{"d_model": 256, "norm": "rmsnorm", "norm_eps": 1e-05, "init_std_o": 0.0428, "decay_shape": "linear", "final_lr_fraction": 0.0}
Each number is 128 + 24 x the weight over its row's rms, rounded and kept within 0 to 255. Layers, rows and columns count from 0. Numbers have three digits each. The size before them is the row's rms in percent of the matrix's.

# layer 11 MLP up, 704x256, rms 0.0503, rows 411-602, columns 128-159
102:148201136121113092134103128101148097121149127156129081132133119122101130135161133146089152136117
097:085101086108165100124139097103131091142114180134130148073133109137081138099108144102123140102114
097:122166157109111126091105172102141140106111146170137131121119126123147128130104100125134142073133
095:081121140158156117131142146106127125145134137134126131078128154117096132086121104121098124114113
094:091152107127118097133153121115117159144139088121104123136112149129158132174139122146123080120128
105:152129123125120095100168149142184125145127080195105137138093107182118131130100115143091154121164
107:128121106130125101135103101114141124098141105097135134159106081103157144113132088130170084136136
104:152161155184119128150085115118122161093111120128113136104137116156141158141082121148123138165149
103:117125109096178119118094157131153141113110131151137150153123147103149164159123061174151130119111
094:120115113143092117129129112138127126142100162127105110126130121101101132112149136140123104082110
104:117163137120109110112189084127148117146087137083107105140150122117134130092117121136134147142158
099:141145091144151149139134121132106164122119133166154072155121091115163134094124065147090133168154
098:128097105145155114163147137142163096120132160109094147159133109139117115188097156118167138085145
111:099118126128081125086118112112102136134144147157118127130111082137131155130139141120120129106126
101:106154113144141120134161103140099096100126165157138159146137134110160155145088124152114137119128
097:107116111141140126108141186142164143178143123138139137110130119101162135141151117144106151117125
097:133133119164160119130109144138151123142113118154154130126087143138143102118121163122146168142151
097:123108135117156129132138111101124130183131135128172129154130108116141143131118103110129110130129
098:202171171132128149106112131112151112173112133135131109151086136160160113128124147114101149117119
101:143162163122111136127117103131139103134126150121079119137125118083090144149165158096141092123148
097:128115179074093117095084075148151124150125075112118137050175097103120084125148138103129116148102
088:084129082134148127112094077160122136166148103103157136165154152119104136122097101114139124122115
105:147104117144137146128152122118161184143149076155117112115133149152110149132121111143156117099078
097:158143141122150156154132169162108183110119137133123145098115155162162134135145162134175146134143
103:124141126116121127091166139130107141092112120159098134090110152150086113157138116128178143146164
097:134089095115145121105150175146125133089130110105133163136080113126136131143095117152179143120119
098:111173154078148168111183154132060149181108117122111124143137158196128097136106103099127128145118
101:133105132156126143150179142126123126111106107165168118178103163149113135165114126119133153109145
094:164153083148111107131140128124142101118136129107149116131141121118131128132129149129115143145110
090:112083123095142131119107105078109115119124179158173143120114134126148144157177109143115107125128
098:115127124138197105125068142092125123131130155123101097127092158106140153121161094098134088135116
100:157109146118117173084153124150092158103132148133157123136139113101097122135176101142137118111105
101:129152161073113133115145143116114106114100129139075132128109138133113110148089132149138121073137
104:137151136079126121143150141163157158124142168111118134143110190092138120144101129131136137162124
095:073143149184108152100107119120155140158120111184163091129115104141163148144109132166159138091149
099:087180108135132115146146074132115106134112114154114090167130155137140119131141151114156140107151
099:138148150123136116132128119174111122087135155128135141108101136147084151120166138087139136111124
105:127123140135183123089088144102105118128083138114129171099095136128121152139139129127157095157121
099:149177193125138165153109158161147135152101126124126166102108120109090140128147106158090113141139
098:114121128147151153110162132081107118147120123121148109162127178119105100111156106098128134125164
103:094116112139141080146150156114131152065121157105099153172116116146133113084138118139119155088078
105:143130111142113124179131116147090090143140189124115080127110146139098135105088128134124130131151
101:110146128105119167145184107145153178114113107123148142117137144155170100139174150181153127157137
094:101128138125125122143147103146137168121095123137159129076119122145141087137066143132110096136099
106:073109105153114128155142070129134082157147136119148114148115115112122136159120153117136093073149
104:119102137109105112152125136133118066121179136120114129136182124139111186166153110144134090099141
095:145142107146110118161108116145118117119136157096139136116143142135139047167137118168109129119127
102:092069120163144124169082161126109136105096123086090114139144091149171152088157160137166091162140
104:108106134145112164130106126131145090108151169122124128094129123117130144173115150164090132071100
106:124098102138149117146163098175108164134132141169119127063106105150128160122142130105119118121112
101:116132122154135129083127125130107110136155144138088147151102138124172139108140129106118113165148
101:149153109152148116121104138158107147064142159105167098122114112096120164158153155187186101154124
097:114122151122174090080143176126133101184141158144135194120145098146144124141143131107117135143087
104:153148096144161157138135078109172123140128134154124115125156096089153159120127108136176107095181
096:149090122140098102107103147087117112133156171122120156130120142149091122081169107095130146127137
103:126152143139097147126166106107097126122107166097109124188157118099128116124096187129127095150135
102:150138109131114123135134114126159130122160103139137142105105108168091097144113117115162132139076
101:153132090133156081180155113126157121105107144104113147154114096130105128100153130099105139138132
099:122103152165107129125134105131138123132148143155168109126135136111095111143147150120126115093126
099:161151139159103115128129132148129107147132119109110116127099142075117130147125123154153107142110
095:101148165086148123112124123126124131163142111152124116125166094114135119139141100118143116102131
084:124115125158159174102136102124121112108160122110115130131109095115072088101118153107094146114104
099:110095104168127109105090160080151091137128091140111119104125133134122177088144112138125104140125
105:128163183166111130113127173110143155139148107105102150146129141133103124145098167080088141089129
105:115118119102111138126121156117144103122106127121108120058132156111150118113157162160141127129157
095:087107126169135166122134128138126165146104170126128103153093150152169115142095059125119101130114
102:155151157132057141118148125110122106101127158094133154109071128104134140125119132151102136136143
098:146169125088112163125129176103083111126132158113118086156100154132153120139137122122139121133136
108:144150123149148108105132115131111101117110201127151151162077134122133108169144117157125119108156
096:178162124068160145150124120155115100117142190140134167129131164138136101063170109083131155130135
102:138146093150098147092175154136139110139128152129082086122162119145129133121173127126118109146164
104:074133124148087102173109134158127164162123127142110123144169128203140070115139162099112113095138
095:056136118152133127116157126145130102133117131125144159122092148130093122130179168085152161161114
097:100113127117127126125062134088157153118151144067113112087132131160169133097178128107135143125107
103:112146092108165104128099175110131155125136194167147152165113157130160126110147101138177123137133
100:057141149114134097129142134170129105111147152101121128116121128138124180155165134083105134087120
098:097146108173149129141123120123161132104116110062142120150071151110153122152140124127121141143156
091:135125136118099138128102140103100134153147117134117127153119136137113128110159123134124132090124
102:141105092151135092157113177131110124114079118078163084120124122158122088107126058097141121128134
100:104066140130139130098172179158127114107100116109124139171084111143109131143117172131109145088141
108:151113121163144140129108100139165176111124105138125113120134152121142109141150112190132079155104
102:127091095141122144146116082165125155131117072129147137144179100109160118090128154114139153140139
098:097153131133156122121104176143143181107108144141108174150132169141117157120148129117112171131115
104:127164142150108119197089143127154113123130121139144144083099143130105063096110105149099141133167
104:110106114140110160162145089097118122147136153094103104137155108113089141079147150124118095171156
100:174109182155084118136128145098145104142125115130110124089133097131116130137096132129087155141143
088:142110186161137133194133093121141147125095142082120119147079115173145122183150120094125105140146
101:110136122133189110096091140164169114102141120127134132070083146152140144141139117136152207149134
095:153125119099084181157127133121123186123080145148137141104126103169139080114107137171120119131146
102:144124111182120171156097103150125118151136092116191146148128088118158132174126147105116091141143
096:118126108086160088189117122121129135125111127134104140124146134105131149091146117114170085162100
096:155137124125125144127151126141127125141128118125144118138157133142126129102143149108158124141161
088:164182108111136107097114132142136106139079112123136152093122090102114137128119168092093153131104
103:115097154120118116174110132183114145145140149145101110121171139145122126167111125078104100112167
107:154148132111102137149133156066101128121144124164145121117128177108116164167132113146111114107141
104:123137132090132147141138097128100206172127100150141119129125117137111150134112139111148068148128
101:143163196173091149113111144134138102163131127118128125148124144141109153135090139121096119115157
102:127142131155124091125126142142108099083152145118111147107117137115114119142154140112102127102108
106:133135132138147123126112142161103094131154135095127132120178158147118099129178148088157178143141
096:108132061121123135162097173100159118182139089180133123142126134137115116091134128106158143152134
096:146064132108123115133079089126130148137128146091110080164160140105151127097090094078144128121104
106:109109110154076126091131141124105108112146099129090124126135103150085093102154128110147162130112
097:145129115131188161106098087109129131106109151112147103154113120143134124121136105116154135128155
102:145190088160108149118095172124095101091086173111155117159124201154148139132101153142157115123119
097:117128133137073127081144106121112114142109132160105106127122105157135113173140168168169121094121
107:111111089098133092136107112164126118090104104127115118132130087140161115107070124154128092125124
105:078119120115162145105101116138132155097141112130130092125125089155142129149146145122116156128090
103:147137138150116137121127132076095102149111132130133161121114137136152132129155134154120160153147
102:074126157065137140147126134152125144121135129126159138114128127097118140163139108115168157157084
104:108125180151158138087151194176126098130135129093153124158139129132135167085151142162103141100119
100:152137139117129144133136115123161119163122122101154116103106157133138144112122112161108101119130
096:122148127108112125138153142122109125163145137126140153162138113135119188117081127137132147151145
108:172128088113089114128129114139100126112153101101151133178159103106101150152136102115162098165104
106:134127099138140185084097125092141103120110170157112107149119126136092143156150132129125152104104
097:124097153138077095169104098115143135125122114091139131112166100158158142120121115112099141120111
099:143094123129147120140147110134127203133175109134079084156143153109139141133120103133074136107166
099:117160100125175144134072143092176141100129111076122168099091151131140182128141119184134091178148
100:122126107136138158133125115148133173155140105144158152128138091118106141158122134115134134084119
106:109150107110175128133124170138100090141154098127118138134146107093157170115109117119141134102102
101:140146087108153114140104149163164138136128122166145150114143103147166101126137083139132135181062
099:124101131083119151114124077167130132119106133101108141129066141098109120127094125163144158117173
103:131122127129125138125119100086160199136165155138150113147138122145127111151116110098107126114138
100:158121167091151132114134090138131121163126132144139104111127131099115127129127079135120117138130
104:100110151146135099165135125118090103163154105141153170091118140092134113127132119128097183126109
101:144141120157155185099134117115087188121152127100153127152151122146102148124187119101156120132136
095:130128094141141149170116108149113127135105106148154117139085183112123108130119148166106124113094
098:150161158151087117072128122128153118149089141115123160079147098130104125126133149121128155163098
099:117101091136093136155145161096125109108112111107110091110080108082120128125117145121122119106166
093:128101119096120136084114134149116130153117135115122090124149131157130117130114148131144124085139
095:137155084143074156157138121103137146135146090185137114087116120131106167120144171155151131184142
101:127130125107174064127140151130091131130070133130113127153134134126111124118087134104155145136176
098:113134106142103116142090170150137120158111143151103143124140127115169145151143127139105138103160
097:137112132128077184160181110083107143132128088127150118101123105115106128120137112144096146163119
094:131134147142137119083119123155124142111130037119101111112125130098101128111097146123108110127121
099:111125106158137117112149148100146112127116106120131136121148078131122110152154121110174154176130
093:098132133088119149163118167122107127147095141174167152115144143122144172123116172099161133099140
093:117107173103128156068125161140127119099122126134141165133143127123150129108119097116155122101110
097:143114154144125136132134122166113173131161104133141102133107103077085139094121162116083165135144
105:147108119089147142140127142100099134143100165146144087117134102130099129155103128125106159140155
111:117095106152126105100154182144132159132118114155110101119135122114163167139133137093118106114118
089:137093145113109066148124132124094118129162150110127124104102081131155115120105098125160149130126
096:152136110129172102100115119134142077117118147150123148079134115135116123100121107147097139119129
101:141138095159118124127142143126115142172094129127145113168106122099110190108172140162104122128119
098:156127127141087133102159141141167119168148082150095119155141140136157098121077135146159113112096
103:106142131118142132152146155160146134111127149148144124106134140139068177166115125129164133146145
101:119098117148098141106078128108104155132121172132157140177113100120117115133132136129074135143123
095:128081099140112140124159091154109142093146136137180151072093181132138131116107176123104111165162
101:123158120107145138148102097132135178148179121135093089165172127132120104158136095138088149202159
095:105107114164146089113137081149113131074128118139114183139132083140108104122113163131023132119154
105:104165125161122119143129137144108131132069128120128169137096101140137116130128113159103126131137
099:100127107118147136152133082052162144125133169152092171108123102128141095140102132141104141109158
099:120162132132144146150095162121168146134108144114137096169120094113130110139117114113100081101149
095:122135120094110140116156133185077144145135125135149104122139133167138147118144102105122117143173
100:114094121108146178135119121123105110126095122147155144148142135075144123119094131184095121160132
100:141143140119077102133153122090102138125109141140112113100090166095152149153162098089127129110115
104:121137115159149181140140122106083125133152129129115130102137145140140150111114120102124171147120
091:140131180129157102079138145119084130172102148080150134113104107134139143167147107174119161134142
098:108115143122124137168181174118125122149199107136132099104132126110095145132136120128087132129118
099:147120088148164110183130099115138110132102157163133134103114109097145109123157127146140102127129
096:135112106100109164139069123162127116125149160091118143118092137122130105112117141141118149150096
099:121142132136122139087078107101153113123113141092128116161122139087145137163158138117149116157109
099:144129109170134126113118112143121162103185191149148124173106150104121103167138140152136112172097
103:121151107137141153134080168124091111114133128094124126119143132107108081153103114134099106076174
093:084115169114124099112142081112081143116112134119171146137133133106139078109121155110104118144146
097:098108117125144159153146128179115124128148095113110091154133097130158123076132111130128129144128
103:137121103159149111122128143166133144137115102144126146077120117167086099118122123127154098140139
096:112113144128155122123076122161133117109102136147097111125119081132114141098139140106118154111127
100:181143120112116075177136138145127144090152101127130155128119128165114149169125107168102123129147
107:132120098101140148138138135123116137125102140069116140062108143165151133115120110117093126123146
102:084143111150074126160110115113104128129169122133136152121106136148116163126141128099151166176146
097:095128131119140118143134145151139095134139156121106107163129122132129194120119154148138145146157
112:117159074135163103147162130146144079138117131150123129123132164087087133112127108143119156112160
122:174143117125170134143134138153107140189118119096130116091079131101087092157103093147110114129175
100:119125128152156149134131091110139144110189157142127128152153147121120103130113136145145087107141
100:121144097118138112106137093142210088120119141129137123106141150137138123122147140109129129129104
110:148142132145128109125130086144106137125144096154111170116169160136109094119120127136150156121134
106:128143146125101125113193132128118108112080140096128113110120122135171097136139116108118110124164
092:139084180120104167133125118109088120136105132099140147184130136169157129068166117161164164126101
104:117104121141107130117158158153146142132095135130112134147168158122127126157116119128149097141057
109:121101120078139152106117144109093123106114126131127139103128092129135140179165109130136103096095
098:125085117099125132158132144104157095109112116158141111153133138174091145126104123111142124119150
091:136126114175126153153139129134169122161149119084107138145117108087205140134107163179137139107100
100:141141155099134145156125108166146135073127103144172156121115136175148113120151157172106138097163
105:149091089130138136114118090134130175163143108108131119105165144183087113099094092157125152155124
089:146154134114099119112133195110130131106100121157106157145092114152152076081137127159112145134152
092:105142098130140179122138111090160132148111109069057149135160102132142166120141135141099165142123
100:105127136122089140073154121107135093138124108122120082156120122162145072139119132108134149098091
106:125127143122145133171136160148157185167153105164143129123158108107162143102123098121155098140147
105:104119110128116135145110187121086100109108145162147158140136147073143162093136111114093140115115
098:138120093135119107149117107120079091159119108193104160121139122121135141107128111124173138168112
093:093105140083117147138073151091128106121163161110132111132146157154123128158114094089113153126137
105:099165184095106155083136143157105153137108133106146154101123123133116131100112090145143084115149